Each number is 128 + 24 x the weight over its row's rms, rounded and kept within 0 to 255. Layers, rows and columns count from 0. Numbers have three digits each. The size before them is the row's rms in percent of the matrix's.

# up: layer 4 MLP up, 2048x256, rms 0.067, rows 0-52, columns 0-127
# down: layer 4 MLP down (transposed), 2048x256, rms 0.0584, rows 0-51, columns 0-127
up0 137:121131144125071109095116109115110127073143111139148152113138136120114154151120115128102124093103093078087144115109103101124140129128130090128145138105146068143138122123162136165150145123156115140131138155133155138149111109136110149120118141145120117144130153143138096111129124131094143126162141073116139132127100112145128132114115124177110127105116125119089110108130119160169122151097
down0 145:101118126140135126118125103133085111084114123165114148126122153130114140101103142145114109083084124147133130121120105121121127146152153103125155084119114097115109179147112167148095118176129069126157163184136112128132143178142114080145151124112171095119123097138131131113155076128151129111099148165129126111143179155163140133112130153124152122161147160150153134174144145163112155142137
up1 058:131158122118111138126130112104106104113117141130128163125142111140154094127179149127143157145115138130123149143078160098110148175122107122107122119142164106114145108149141126144108125125110129148138113162169134148118106080163128136147172103120112116131098169143094087116093203127126175106100123120130185144128125097114167113131155123147097138152087149134115141138114117173133116119136
down1 047:090167106113126175103145152101126095129109114135171098150139165072110158118126114124119133109142141132102106126144123176127123141125117118193117129081121103137108126104147135138103108157134115136108164097123112118155123130113125099127097170156112088140179149121133099132116126108119183142156091131107124120119108144135141123121120131209109105122126152118099166142147124084142137112115
up2 117:140164121136150172136152069131129137125116133056121133072106121168114097131167119114147156159129146068063139094100131131127114111135175130135158150149108137095120140123157141141121132102115108175081149122117119125118139119133138133193130103108150151126142119167131084116131152117115159138099109113125135073149108090122134119120172113131100104112138132151155105141130120141135146095121
down2 124:155162100127153154134143063107120109137113136128135101150116175135116130153170038139123121122161112098104151094126147138150117080172128133129145124167110171100080106102143155111114127141112115170171133150131113117131175118147127159148122109133146098154113124162129079124154134139115131146137127117107116114150155160116121129151124121107145148151121145095152097155151131112124147136121
up3 122:137152119107123157103128118150123139119115148079134137114146125144159143133131097159145115124145160145140180093143162148127144146128151142133165136124098138113115109148191103119091108124091109136162121125122119170076110125121129133115111158136083148080174105185136094107143116148108123134173182136079134129105129126083150097112147154180166094105126161158116117108166138162185117120137
down3 128:113121144106152082102109134092113107133124176136123097115112146141117155159171094136093095150122103113102118165159134131161127123154143099109069104171088083170163149193130147123137136150110136148072140154121122137116118135135136121099122145131141145126071068139127106136103154181117122103121121176188119134110115142126118114172151131152100114124123107145126117137138120096162101107129
up4 114:126128100124134137124125113136132106135142126111141093075141113129147118149123116149123096145089152149119148125139112128139126147126138128127152127124125114120121123124100174134099138139142137178140103129135147125118112102147129140134117124105099064142098160108150145127115155133134110153159106151185115158152179146132108149102124165118146156145149139197088089136104110123109123138104
down4 118:121128128115094141153131144147157105140129111115098143108119135124152128080134139119133112127139171139166139132097109116154124175143084114110130134129130102136120149160134150120165118118143113116084127121078168116151150175126082093147089158114148115133091122110179118126107110158131156139117140181136169158103158095089155111119148164122131133167121091141123090172111129072141148098078
up5 054:117166148110105090070115107096093111100130153104106149125145066196149114133164167142142132142123120092092168133117091142139152138139149106104101156140169091117154111144118112148115114109120146138116151173141110108117123111150137144168150112094089110116113152138104145123103172108141164134141113089153159128111110121103154095105135091112103155135075182162088132090111149130163128100138
down5 040:135125134094133114148089149123165145173154132165146084088126161124137140130143120137093179079133146164111135150141128108187112121080160117115067127099128117100120136125092111129127119118108117120123128140130142075128134132150109144109118093148160144124147104125126146123121120140130148136124169129130125116098149138130094134074159170170138127150141113106121148173116131095123146140106
up6 110:137161121135131120094149169131118116115145106127146205105129125169118141166137104131176117135104144113086124130131111117099135100178065104116121115142159107073175141123101139118140110141145161127135120113099074135153112115111151107130111140135112121087138098133123169118158144122136133127130139160176184139138176085145132124118144152135088079138108103159126144148140110132111092150135
down6 113:127096135091166115083094120097146145128128092148147122150137099109134163127162117122092112102119132156096126094170089132130154153137181151126134119122111118199134091085118144146119113140145150112122119116159097101145116124088104099171135121081121128139136149151139154167150134140114095118144143130101097126104154159134147123105117142153182165083155139182135100119142132138134086165088
up7 061:111186117089081121127142090128100112057140141099119187122117119166134118128163155135156151129097116110091121142086123119120127165130113108092137143154154106118166126139172122129117106099142141109126099148134145115103096097160131174149144086103117106105125138148118116134111170081156124114164104104135149168133095142098182112099148121134104141121099111139096119074085114143153092139126
down7 042:147156138121121127100129109090101124139091132103110121191132153140141173098074119122100112101122125106121127087111099131133133105134085093130105138124115106108153123127147145109139127143129140090123144158146130125165171142098124133084133115135110133124106124097151108135089165191074104178147156144166133087128110143138158108149098126116164144107107095086111165166167118135098173159096
up8 126:140125149140102104141096112071091118111115148121138150091097143145166136132114151122142119149097111126148122144111102099159117157159099145123144157202154107129132116142126094143141082109134087096141110119108122121178101174134142191120127100128129113101153118115126097119131125123143113112128144122145125138118126107149104135115162128120077142118127133100117070129103087127127168120110
down8 132:119122152151115164138120094128132109103131117100149119119082116149134151122144110170126160143122124149121132128131159145127138149098062154127143134133151135154115170128132120147147119104081079180160145135134136174147088192132115119099126161152154127109130161148128106073171153110176119094144131135157120117133118146137108125121158159139151151075128161106113134110129132172111163124129
up9 113:104136118132128117155113163130108126108134135128170132091105130134130134127125140184147148108097159113134160126127143147168116094124111110132128161153144059110156142141091177153153114135075145185105131157136151180158119094116162141164092116132104173082096193125095124110116127116158122093108081113160136153139100083131150162141130100134099084105118130151131099112125107119139157128122
down9 120:116117157116130122146118154124114127118096155148120114107135116167210136102119137100144126114156145173075089176159120130128112124125099113107097166169128117127119104153106125120087111095190126124095121134131144172143119111130131093124120187120090086119114154140154111115101118095100139083109109116105098128122129091103114140152130141113130133142145110150126145167148082135164124133125
up10 115:110176127090117132121160098133140114082113107130119160074143162187106127130136125126156107110122153105062130083131145191130136120114114091136123102181108115097142125116156085130120113122143135194157098152104121172122082125145136158144135143130116145111146125154124104155165142123144141082137104077193137137069122074124114089131142099140134125103119151117155132142163099133142147101128
down10 123:136142109155182177163135111122161159138142141193148119162098132113098122153139160146115153102102128145147122083142135155146130128144108108144094131149162147132077152117146168141129101133113158163147152119118138110104147093137115097155121108157090138142110142128114136120161129134143095099165138154087128106124113133139122101118099147105125102120104095112113122124163130166166137170105
up11 118:122158134133118125133154127146108115123153136150118137142109151146141169165151124135103140113065108120153199128129136123063140097119149117125143168156164117117145136167153143156139131049131129168143130121165146137113151119123114106152091126150124069152144129123130135093133126137107109145126094126128138145102122108102105130113128117190157116114144169131129145091148146160117108092099
down11 121:093103138090132085097128132096091126114122155122110088147120152172107142110126132136114141110113111156152136170122114082121105129154146158103156098097210142109147119128144133113144136120111155124108119128128130113092123153123152103167124148144126117166116137175131144107095098161116093107121097135126090131069120111084148111159144094133141113131126161120148132106171137153098115142096
up12 063:098170121107106154125165087111095091112144168072135184130142102161132131136172147145142123116156148118110143115107138119116146133143126126115123122153126078136159120142148113167126141105125118128129084150136124109108107098144143152121108097125077162116107173154108116145114135102110146128138075131156134123130133129123115111138140135142103154157120153157107129082102156143118144110133
down12 052:117128162139133134139121147113130133149077112133135094151088116131072151106164105102114143149130118115117120073142138140095104126129136081137166135125131126147118103180108162181117126133129099122151129101137105077159119066128119122120113121133152161122102097114092110132130114125077184132137114160120154081085178203118099118111138128101129091115120102122127128098070120137092125153111
up13 152:119143121137135126092135128136129128112191100124101148105104098129133079172102171156178147116125143124117154155129123123143159160139108108092116143165121061143102102122102096138126121108142144105120139113152136154037159143135135143150130119122136109083058169161121142160135175124120137129142107086141142142090129113127178108109113129137115119163143117173118100099110140154153086130121
down13 153:152102156145123112140140127108157135078104123174123155146127118137118093144110152147131076105145093146136130137148106117158143132142139175100056163108133131131132106142130158139090138099133112144147173156127123111113148160102113077162106112152140145121096166160161115177135141112091120146129124129143154116109078153150175107144134118106133160123161124141099144094110112152145156121123
up14 082:120141125098068106092121103102101126104154124062115138101128116147148120161143178162156148130125164107141131151115134109122150154131125128111117133153160107160158098139145106128133139084121142126124087132132146124114084085132114123141176131140106107138103137153086115114125138135096146113151085153150152141091146111093153121115129115124107124174096134138088107098124139159140107106162
down14 081:089158092082121174153130082147160118112141141117137130126147150123150090132118124152133124176163088124132168121145189135137148106157124092146134129174131132134089136106146152140133160156111117093121123117119125141108194146108122123106116141117131118095131122129121134118145171093157073134146125152166174155195116115130101153111119123132161089139133152187117123122105126116131140135090
up15 126:107132140117124126122117130116108138122114170156131152088109090191175121141175147134141191148093127121154179148091135120129139134116127096109191103116155120109098120110114114144149091101117125103176116105110111149095100119118143104091120107145117128136135098099085111101133133138083127122161144149113176121138135131100143124066137137164164137139101127148087110133126137160113154118168
down15 128:110131149155162101139131119139110140152126180116106098132137152115155157082133108122150133134071135138130108126119171127098114109134117129125090118087091106081200131126131135156101141122133102135117140153118163095146123122129120155095134107141091146168122156114134111070180163126118143116135190146117141116088072107146145136110116125155126107140107101148122160108166146151149134164095
up16 063:118151101095102132094151124111098109123133124117156155106130082159130130123150149150119125119098129095076140125098118107125142148112103080081174129147190090081142092144126110126106107099105150122159136153116146133093092118147132153118128119114123119106127176156100126105123140117145154094153121103166138142071095092152137125113153108148091128129107146150105103127137133142104087137126
down16 045:111108123178160094106129112139117115108153141174091152173152159079141097152132109139129085138128087126128147113139122165138125159135114102142075134123135102090125113124109150109175136109128101125147106113147130085164173128157148144159093110117124169127148151087118174149178120139147129135131163101093152104134142135138129148113078158074124178160106123146153140177128121097165135123139
up17 055:132143124083101132075148138136086103062164128100146149065137077151171083151121142137146129113116137096078140157102125121125172157094122093103163114182153088097147091140140097140113116139115121109131131157125124134115114112151152153137141158088088120137121131129100128120087156108159122127170121108128129163135134095139133103083144140167077091107127111130137101103118133149173106137124
down17 046:117125102135106130156145149127179130092143132130107142137142105154126163147169135162092104149141150135130118063140102138180061130119088134067124132157129188111111112148166138135113110124077127167106107097163125166137124077134140133131128120167145134123112127150095115143081113062114134125115111107140099121127107155113173143134166116120145130161145195142145132105119100164161120062145
up18 133:126133139121121163117136122137120103115179117124129104081159110138124138123148104138113149150124118056107134171115121126133107112184104133148126146109128119125129087141114135169152140134119110164152143116163127117111127146121147151123098135108140165124093151115122115139110156068105145097143103121113184134052157104141164139123110119132107121129143126096102125100097104137125103115155
down18 135:082148141068145147160111145106140122141152119129135122121156098121111127135155072175132144106138125106146111147091148102125103123136139089159174112149143132141119112108084157111155184117093150115128122142147129140134100167126145126085125170115151101125101118122151113131130087138083125140155063099173145147092125102179156160151100096134111112098116146115096128143108104136102140113130
up19 056:123164114088093124076175133108096138117126164085128141100133142148117156120159160109109124154113108063104161141110149123102166134154118120075112132136106131137135107159149123156103124078111127122199124149173134103101113123146140124145137099125088157146112165132082127127111162161128129086146085130145165128101125133088182121131163116135098103142067148154101114127086140137136124136159
down19 052:110088132155129115122146185118171174125142128133108073156082150133178104136133155077085172141147121132104129138196143162118125144122127133133128131149121113174109095124126105097072136124130153162111153134138133127134106097130134164101100132116146125182183118121086125136124099132126100124124152134160129126106133102128093120153145102129157116155091132130143103153107147141126133133090
up20 069:127158115115072107113131095146062094109122126089122148127139138137139107163151165180134156117079125101124153118131133113131116156124122118088159126147177089116156110130153122127134105104118156124124111139154140161118121092162153146157137128077128126122100096161105106113084156088114142117120128118162153179140125118157151115120128128157124127120091134159113113068105112153113105109145
down20 053:130127137128110095106126137139089125129126125095153107122125141138117134098152102086129093112136079115146138142162111120164139086149149141084166131121172103135108124156135150112184137196135102130106134109109166137122093065127148103139128153158159152129152104126110144128129126141137129118163091141127105152111107132143117101141111150148107173137121112160114113149130084108123126101159
up21 115:122122148064146130125137120110119140150117155143101110081134130198144159165141101136133130178129130121133123128137155168149144202158137085125104153139127142167164097146124136176146092143131107079131153156130140147131153090166137141179166168123152118117143154095098155089148118102099126151103107151165116160103101106172109094136160093158135099154133139081148140119152131152127124132101
down21 122:081138108141111150112155121152167110159154170144088119142110165120133167130164088134120107125094127175130107161109090110155146116138151104129128139123125097135168123133140155115147099172124116118099139128150146109129123120124140122094164116133168074151164101112141128116114139130137143132109153150162115195130094117134161168164157167117164128167114177132150121111153162073095159138131
up22 062:104158128122088127115144049100108112107165133105162172132133123163134129143168148181120151139106123097094137133070141111112137149122114153089143161137165119130137098158140107141099125103106137104150094183155166122109121124155138138136125110108084128125136159154096131095111169109127148112116103102137179136136117120131160097102155140130097132119088176135117118078105125106144115117124
down22 054:088131119139107160151118131124132151122130150123102136125151137107144192108151081097096160116124126125120098114149098105133140149145108120129092173129114126118131116095120110103153096134119140116191098118158099106151122099183164139136095105070169143160123127149163131124097144127104153137125150140132123127107135171093137121128131079111161131096104166137120082120116134066132128144135
up23 080:112145122106100142146141125097115121102129130085156179083135105156152113155168138140145155169129141103143158145105149131143153148070127111129148143143186098126159063202164127127122107076109162114139111129158136139117081126165159093117176108131089131113106128135096126119111173098133167112123122104159163161132098101142166136083156107125085132141095150151110157130135137134158104128155
down23 076:121127142166148119108122092161108165107156107123100092116114097119127122108120142172121126112129111162132140089073158126146121073100106133114112123140116134153139159149134175135128146133102122112108165087143057118108105087110139116164128114133093159157124161107132151082096113086110106148115126110140075193164119147145135152163142161181133125142146127154119154132162130136117192111102
up24 119:142151124117141149149122092111133127116114120112122113090128170130136128108154116167184099136139119102080142113080204111116148169097183109120120112136180131156174124175133108158123113121145145100100115123131160151123132088100145150144123115119157165102124181143091123135129166146137101130125141109110146147128047129134178122152118105124119124169133113157144125116132168137109091124125
down24 127:126153124136120119114110133143132144175130132124145084081161176083117123127095142159150127108155146151128170099055108108114144161100172143129118155161142144110089107115089180091173131115118123101159111101167130136123140159077138148118128122115141147099111109176153099070131179156135163156116189103111122123167089157128158173112121113128129163115143133108132098133139123141079125139144
up25 136:127116141130143133119092141113094150098099121132141136101144138147172137121168200136170111141084151161109181140143145142114124131135119145118149123152124126129107098101143117127094125106147172138130146129126090124146104145138114156179124116091099113088140126148123148139123132133167100101085135139159115119107109148134106109107120134143109118144138071125123097133111143150101126066122
down25 124:057113134143164173135171089115136156114109131123156126128163137115148137116134127149093144117097130108117154084149131080113083118098136126124115140113122162149108122094177114123118119163186126099117137116144148094122089117121124130130114178130132151105123128103146106156093111142153123143098116173109091121109141142152122187110073122137128130112177125093102127129168167087104118109129
up26 077:129133086091111137109136107135102115089137167119151179125139089144156076114138136152121130151104132118130159139089128089116191146108120114146153148145145144119141079140151115145116126126138157106145103155182144105114109122169131163130135140104114133138125146144086131146120177125147151099144089114143171122124134106124160114087161136136096123132094163130066114121114128145167120112186
down26 072:072091104155137135187106104163132122141104139168147122122107127110115152122163121114144151126118123116149129111154108118144144163103168140105122171128114196131121116105108131160143126174148171134143132108155146123121133132114053160133104136133146163105108155096102132162114108143200138156109163150160164114085160123110157084097103111101122162153116135095155111153148103128098138138129
up27 125:134140141135132111128169098123127163125160097126155196157102168135140105136137133104092109138130131105085129154127149106152135126125075124066165164141122150075167122115163128149128122114133130161125150176173100125110070119121144204149121149138123170132156101135098087148150130094185138140145098137120110109120104089087132141125108107160109095124128183131126125109134092136183092146123
down27 132:177113123124156167134133112137141136134071138133119121099136136122076105152163163105128129136149101131118129116118158147113139109130130114105105148123131204157154154158100126077122118118142126095144129099147143121164135109104152160144100128118149144160133102125157118131177110149135125137165133097119143169122176121122149171152134133095102136150097119150141136117164100134146188134088
up28 100:148126102136127098131162089109117128118184115117134130125110088124148082135120128113132156149137141072134109144089130084129159161120082162108126126131134107114174140172113136124122129145077189167110127104149139136134112155154105121134136154116129149137111134170110089129157120115177115139138120084143110096102129135121186109084143149110113121153118101116106127087157140140152079148146
down28 092:110154125127168145131154142093145116110092140097122103143127135110140161177175120130121140138116121130146138124143159093109145094125118113148107147141132121098146162124148144131132116104115133144137154124142135180104149093127134147125187163139094104127124157121102141115110110129112112122144062109115113120105096081123155147165169138171151121100141127121166121106087155118109134135121
up29 082:104170080122113142096155098124096106099180143089116174084129124144156127138133143157164135140101140081126128140093143121101119164111122080109142116129151130106168109148136137168091142114119147169197122163154130157092126118155126152126142113114103148109141121137110183115087162066117155132145112139146150133120117115099175138105135116175096146122120153154099156107115114101147115107153
down29 080:182121140148102108131128112109104109123136166101156134186127098130117113113161138069113132073112132141111137150131176129114115122120109135135135133112158114150140131140127118168108130116121161084162111122126111138110095130135117131162114154117082162129092128115135137119105119114080131120135156160182125137129147191121150148122177159066146137113100117123125130137173089195111136105159
up30 103:114152119128163147132171081116128125136163110116138110146092111108122106117115124126126091111133160102112113094068137155088176121127119107130102105123121124116160155154148164217117118165073066127135129183127168109109137083139128127093128144131125131142129159107133108110138155093140129130091120120137149111114090140130141127137109131140064087146117179162112143097099132104137093150133
down30 115:136092151127133124145102149160142127149134119115139142115119106151131073145135124126170135126128104084142130132128147175170086130130096124147098131118147116141164147097132082132138139109126109144095145087116164133153087187123140134133141168109128139147119123176106117177108173080148079142112108118156147116104108126135135107116140086089100119160112140113099101113110140118180094102144
up31 128:118149133126134146129152080126121107106170101109111127111139112110102081148151109104153115135123213139125144134137154137103132141082128112112133119140111136147106116124107109170122112120131114153150148107120090131106157073154113122147131152113110112108171133131127126087083106124138159093130123079152122165152144111116150154119145125141123096129126138094122141099124131110123143141151
down31 134:119184112123125131125128115119177104108159141155149141099126174085063138127126086086150125122107135123134127111168153096125122138129125167126134124125132108151109090149100074172107061154119100119090125094120139118143119110165101146114121156112127105115129158103109134139124135145131146107169139159138145100122113116123091178121099124142113136143126151123105144134143137103154105136145
up32 049:128171121124108121122176083122086093094133129131143163113160085156140117169131159159150127157116139110095148133108142108120133132118096073123109124119143103145153070137131097166153118103118151139147103142165149129116127124134142160143124119119111131121124143098095103132124148115107192118154099077160182134113054121128152132129135086155132142138097154118138153103098143126143109135173
down32 021:133120150104126145128102138156151151143107116156133109163137183089091136128134107132117135117156122158141121108121095151122112130113139143123129140094068140149118164111113132129131148155141070081155123123118091135139156152118114105092106169178147112152157098109172126112147112122096131160171137168116106127153170154102118141125103142099143134095139115121171147157158116120133143150091
up33 109:136151118094116108124114158123138162116141092133142125100145151196167110085105135145171179153113156158104139091144157169153144114109146070136132129121148118138152101149143121141157126128123118120158129110174131127115131117113159133116100168149100074131133143131054144113138133103154152094140117119139144161083110087111153133130118129174113132170091145137141172128151163128125122139135
down33 120:114159134103145152132142136140186151135124159147117126160142105124094124095124138154104175101140128131145153115135151138147099136195131093167100153164168123161086182144105097161143178107117144118163141100144164108129157109112127146152131115139086165102088118161123136148096121129143130144112147148140142127114166110097124172151089120102143126127116151068139122108124141128104141108152
up34 134:136127141124142143144130142124115123101124137161143167095133084156153144126205157106152131121102161129087190127132149123156140142150119099117120120169128126107114148131110100149100115132147112155129130159154100136109114097174115138169169111142094137155146112172120136151075176143142165086123162092162120127144161079106091141104140137158084138160124118119157076121118107127125081137157
down34 136:135152122162135135127157114143107123095136136162170135136121079120119097109109121095099129123125163185146100115146091135128144135152145134134127141142098124122142091135098150139102167154141095156099134171147107094136132149115127145116110167135143109123146115123137116104114113148164095139133138117156073104131178089160119197097110146177085119103134161114142145178156182124114132116093
up35 058:103164117108089106108144111106088112101179125125125159096150083148125126142140167125134158097101130115147160139102123123111153193115123106092195130165126140093150122149134102146119116096115113139156122149135136161119103103141149147130134110141127134114135167131094122131139142108131145110132115070170149170114140128113135111123169128121104097154102137168085108137097138144132098132136
down35 047:125117096132135148171094146161076134104116159125135171119123146126165160125182109089141122127099141143160152138106131150132085147103110115149130092134140128145115155104116150075136112123149074141109131162149162138146189121129109133136138126137148114132099116118159165146111137167137147140169162111125126090125143135157150081145127132130128131124109117113125138161151145155121159119127
up36 053:091167116137130129080160117126074132085139113103118146092152128123128114136136125127144205127112132124126167115090142078118141169122085114073152129146148093125149114135191134118111094129104127117127100181172125106119129139167128129155127142128107168134131144168047125128110158120102128126111130106124164122090104116118150118139146121155103106158102146173098131094140139111130126121138
down36 040:148119122120130144151134140139134156133134127155142136137096133119157143114133129125096109121145129149132118160105109139130127163118165130197115127173087172149091115157115134118127137116133156103150128112164111143162138147133057143100139122133116133160116109119125130146128113123127137142121158111136134170154113116085094158130108094140098150085141120115124167159139111106146142189141
up37 053:120171110060126114135144116120092114073167109105164134125118111167155142145137160154135140115115146087070145122120135142119129135129121114127125129140130123122145090139157107176125149106100117105171109153126128139134113085172155143100157133093117119135104140124084116112117143094160123093119141074146136149115135139104140121119133107143104149163100162157110122094111147142143116131119
down37 030:137129133150143119133104104138154121161150142118157134123092135133191114113107093075097122165111112143118087157136106113092114116141107117134138108142138163167134103136124141088103111120121107117083105166108096155097104112141110101089170103149106106161139136098164126089109125105128121165109094151149095137156103100140122176161128161129094141099112120138148101106140125138129128132082
up38 137:139151125130134144139149078118119142127102130057094163077110139153158050107170099177114155136130159119113126097148125148131123117135167156127135128124155145150137147170103115118140090117095100154141154141118161149100123111133125111198118116121135151090130152136112100070108109111185139119115130088143142111120101113127128083111130129104110115141127152126140117120147130132142133097130
down38 148:129140168151150129124124106136121105139143154088124136114125202141141106157124152121141142137116125143137142093130094128135136128118124094150125155127091162156094122125134157132132159161147086129090128110101107130150148135127128116172125149164142100164172109098149122115148098130133143092128136135145120145174134160161130095070169165109116112113102137165107161173174118118117124118143
up39 117:117128146133120142107135111132136140134127130142113117120156097130130134143122097183107148130110134138113120178083107129148129139155156106122098124145122116077153150117133146133109129087150127185113148113162126081136153055114129128146118089165107133140129193115087123131138171115160187119128131149106136161142120146133173182115130109089132150132135169135138122127123103156119121086135
down39 130:120133141114118099137131117152150121115120088095064129127173120126144163118201170125093094167109145138152166112079101097183123137149137159169107157135119160075144132141108104104128116147099118143105128098116148153159134134107134125072101134118093140093129111140152106183159126115119106121115136130092123137069124097133167134164123120089158080166107100142082127140126118118166086109140
up40 071:121174079121134140133123099100098149101135138133132153111137104148151130159132129116169135138101144118101136144068160123128166155109112114111162143134157105109159112132167139140127114112109133132130110148175142125123119078111143113134162120131106132106112147140063137129084161126129189116161089094119135156128089092131159099111140143142110140156066137121113128114105129125148121142162
down40 063:139093113124128122143136174132128123088131086109104107110131108118145159131158140150104130090121105085109132111115156141168106136109125140150116091134137115112148108138097146149140140120112144155125118137165122087107105150112106124107125082116089141117132129118134138125103151126145131134150149107102172109154142158118139168129149101143110159128142118107144155101130115125195127126151
up41 114:138173130099127097095146138126117126128168127117151112135163058103104123102121198124100172106135119104135156133117093114098130141147106111116127124145137118102143140145121123110119126090052148148107122149147139125091131132152139125098152121102087126119095121169139145106139132098118132122190082149090127172079144140149148117119140135148127149108124154134080130101165141150168096137128
down41 122:152103146140147106105132116076093112110116132112153137143108104126111130102144099112119125132103115121129088124112103168131139120129155139111104133139136115185158106151152143124134143135157170066150116157124107145133150094147116087137145125145180118156134151134134146106160100121100108152135175131137148098090107105134093142138141160103161102115106121149136112183152128106104066175123
up42 110:137141145138121112165139130103135135113146133109120151116125130168128168101144108166132131080115152134111165117144137097127177145150154151133134169134123082094171120149090163189089131133158109108128105149112136165119115133135178127113114135170110068123170106134107142088080117124152118112125143145109129125168052117111118084152159140137108133096133102148142094129138150153128157123104
down42 120:141113153081146114120120138118088141152129156122134099151091135119130138182074107107128142122171109141179099124135098135163114126119097125127086136163129099135196157105097133120099101114086149144135125129104107124122132165089131153126137121133080127111078082117121128096138146169151124134093137148074109149091078167130128122134153137145098115124161117108129156070086135137152145129092
up43 105:069117095110149133100104136116106136083113119146120147122149162151123125107140144135142114134089147134130126209123148139138119119126155123137127168106127107131106042136127123127082130129155139118128138141130111115132156100123103155134098156118116118140139190137113154161091111114118130104127124127192123102135099116124120155096116130178094116154088175122097154147104153148115135102129
down43 110:105148139088141179134114126126123095117091108145156132098127174102124132142101128144156131087126125129142121126147186111160121141153119110100112128121128119137099131084107150091146072102101144113101119101102109068115123123121127146108081097130131105098093119093110099130134103099142112103151132163102091144112126137150121129135146087123094143106087102120101122149110120129110113111154
up44 120:122142164131088132117129120143133133123161146124153163109140134145151163093153169169113156159094131114071122145101123113105163138107122133134115128170123100107153093154137093112094121125182128105122099103138139151081149121130118106117132118126131076099118102153128133154131183118098148148148123120200138151109142124087203108140097113106128155120120130174120139129151129144155117101144
down44 122:139139181136127149129124095110099129090126162090141140147094170106147129149151134119158118138074130107111149112172175122121142124146173168140095122172141154149167131130111071168157158109113138108125091151116130121144092143093151173110112095102184137115127071137143132110155134144130122097119137117123154096136137144108119129122109097139131141125136119131136157179086081138071130136157
up45 126:129157126126100110103166114116124100140133127133126166160156132111090124130164139093140116136132118106107174126107100137068133127152127078110146125132127128085103115160204124125157149130138149145123131131137127140104102136142103192175100129178144170126150141150143130137092122131135142073154151136119137103132086083104146124127148137116123136120116149156095108085093072150139124121127
down45 133:127131084167120181148115135118126124069110101157151140098138153131143105132126089152120098146117137141153113129162160112099140122116097116134137156136103131131078136090138152126138166089160161114128119160149106136143134093153134105141172151158132127134143087158138125083178108106148152104142120170120128180188120112137100102092078143136094102144146103106142147130103131115094103174121
up46 053:126173133087120147087138109070101113093150142149127159103154102180163133128132144170137145116110138118127147156103147101093151163121104130083138132176134107089146111123180127133126155107101123122136065159139145119126109113177130116157121120104111177128122121147108114096114162104140163096161123126173162142086132124115137111114137126146125141165056157145104157086100129150131111121145
down46 040:182122154169154092123145148145169143148162073172131120143112131063117126105138112115113099146127133130146072136151141159124118139151113146115124116095066133147121147104127153136146136124092133140123130111141131121109137167099122114099097175101142151110125112158125168141150109096112079150087125094130111172156130110149133111154082125107114153134170127127118098137155058112140157135126
up47 110:117101125131095150128111116133133154145134137123135124107126101115145140134146082137119198099109108131092097121143156139114138103130115137130126108111166125151119132137127143113124130090173156117107130110134140118121122115151124108137145116145091084125130096149109157099124156092177115150136169131109140121120165138123143127085157124092126086119135144137123093136143130147106070158104
down47 121:145123144132111123124107136119133159184121124130104134157116144141114122125125160135124113127140159117131151137085106111140124113125116122151088123169138109117125156126142147114120121113127129151116155131103125139099182162114141144095124130128131149075114125138150136149098171105156135101090097137153157126120085148129137092123124114118079125116137095147106080091126127094129131088114
up48 064:097131124135088101095155086119097100115142150085147136100119117167144125136137153141125123142092128106128137114107134122110162142115115123084127120185151105117134080128137079152142157094108132101152103141190131134120121098189144125112153110096122143109130154166083133120138168109125161122143123105128163162118134113112145121141138113141104111122109116131062129110121133157175117126140
down48 048:122156116080122124128145060149143141145146120143086124117115139116104105156084091156114104125123150187152124116129118173152146148176116119100090112083080152162126165132172108180111153132115121143079104124151103136045156130114085155157131134128138102143100145112115112118146114125195142145120154127139120133133121111110102119136100153144128099149115121115092135125125146131146114120134
up49 057:115172121136079148107143110120108089102151128126127148125121117163121166153161144167135136134115134104087146135114122130107169155157139116072132147130151085111154120157131132131125120120130148135142120189130143147102122091160144170165150126111112143127121143132088121135125162105122154096137131126169129137129099119124131095158144102139115113127081133155108078122096128120141097122129
down49 040:124109143151141120140117115117125171090138084130153105128122111113109135126190124125122099156133119118154124161084091141120130179085111134116101115108111150080136135149127126168153089126138120179134129121115134119132128122054125114172108161129176182123135122160143093153147115122124155158141132117107144118126124148131166150155139070100108127139147061126154143132126084106141171139201
up50 105:137151101123120151145146085131099088083110170119104125109134144135108110164127137112122119176135089120107149091140187103095134132096160107111129132187167111154174121137139128090119080092127094088175113138133132153125084136112120117156174088137143121148110100142148177113128137128097142082135116122139113118125109155102108128130171149139128144096132116167138162115116162156136144137152
down50 105:114106108112086150143147139121092123129112156124143125116134142163124121112115153095122115110160150112125122131128150151114140159123133110093156119112148149161113121106108126137162108110141158140158185077134121116183160126106115146142111148151112151121142123105131125151138138149121117112114141129126099090057101127098152156163125102138129187137107132127151126133098150121104134152129
up51 061:119156121102084129084136105098074101124129145110122167111128095160169104165139145118136137123122165113112161135107143115090131152131117127121163110163150072119150127154120123113136072126121121116132123163146147131075115091151132140128145080083128117109127136137107120119123150094117166094140120094128161144090109126114149112092157084161137127144113147163111125119068130139142126133099
down51 054:124100159168088128136147121091132138155137138111126124176103090069116111164110136128062039128138145178161125137137127143101114101133089115115107154097094124145086170133140119120105124134090122120144142147140107134134156120133094094116128157146116153166157129123175163156152118164131143097102134152136086131113175155145125137151141100157132123136164082144083130137121124100121108184119
up52 109:127138121089134144133090148132131125126177163121043135145097108166151092123118180117176085122130130113159133112116099094141152110158106115159124152118123098099134112116088076134154122117177103114132125127180115123106111103126165175142122140115086137093156128152142159165120170083156119090098114102133122129110093125125153095167109127125129167113115158150151114135129141163096133163181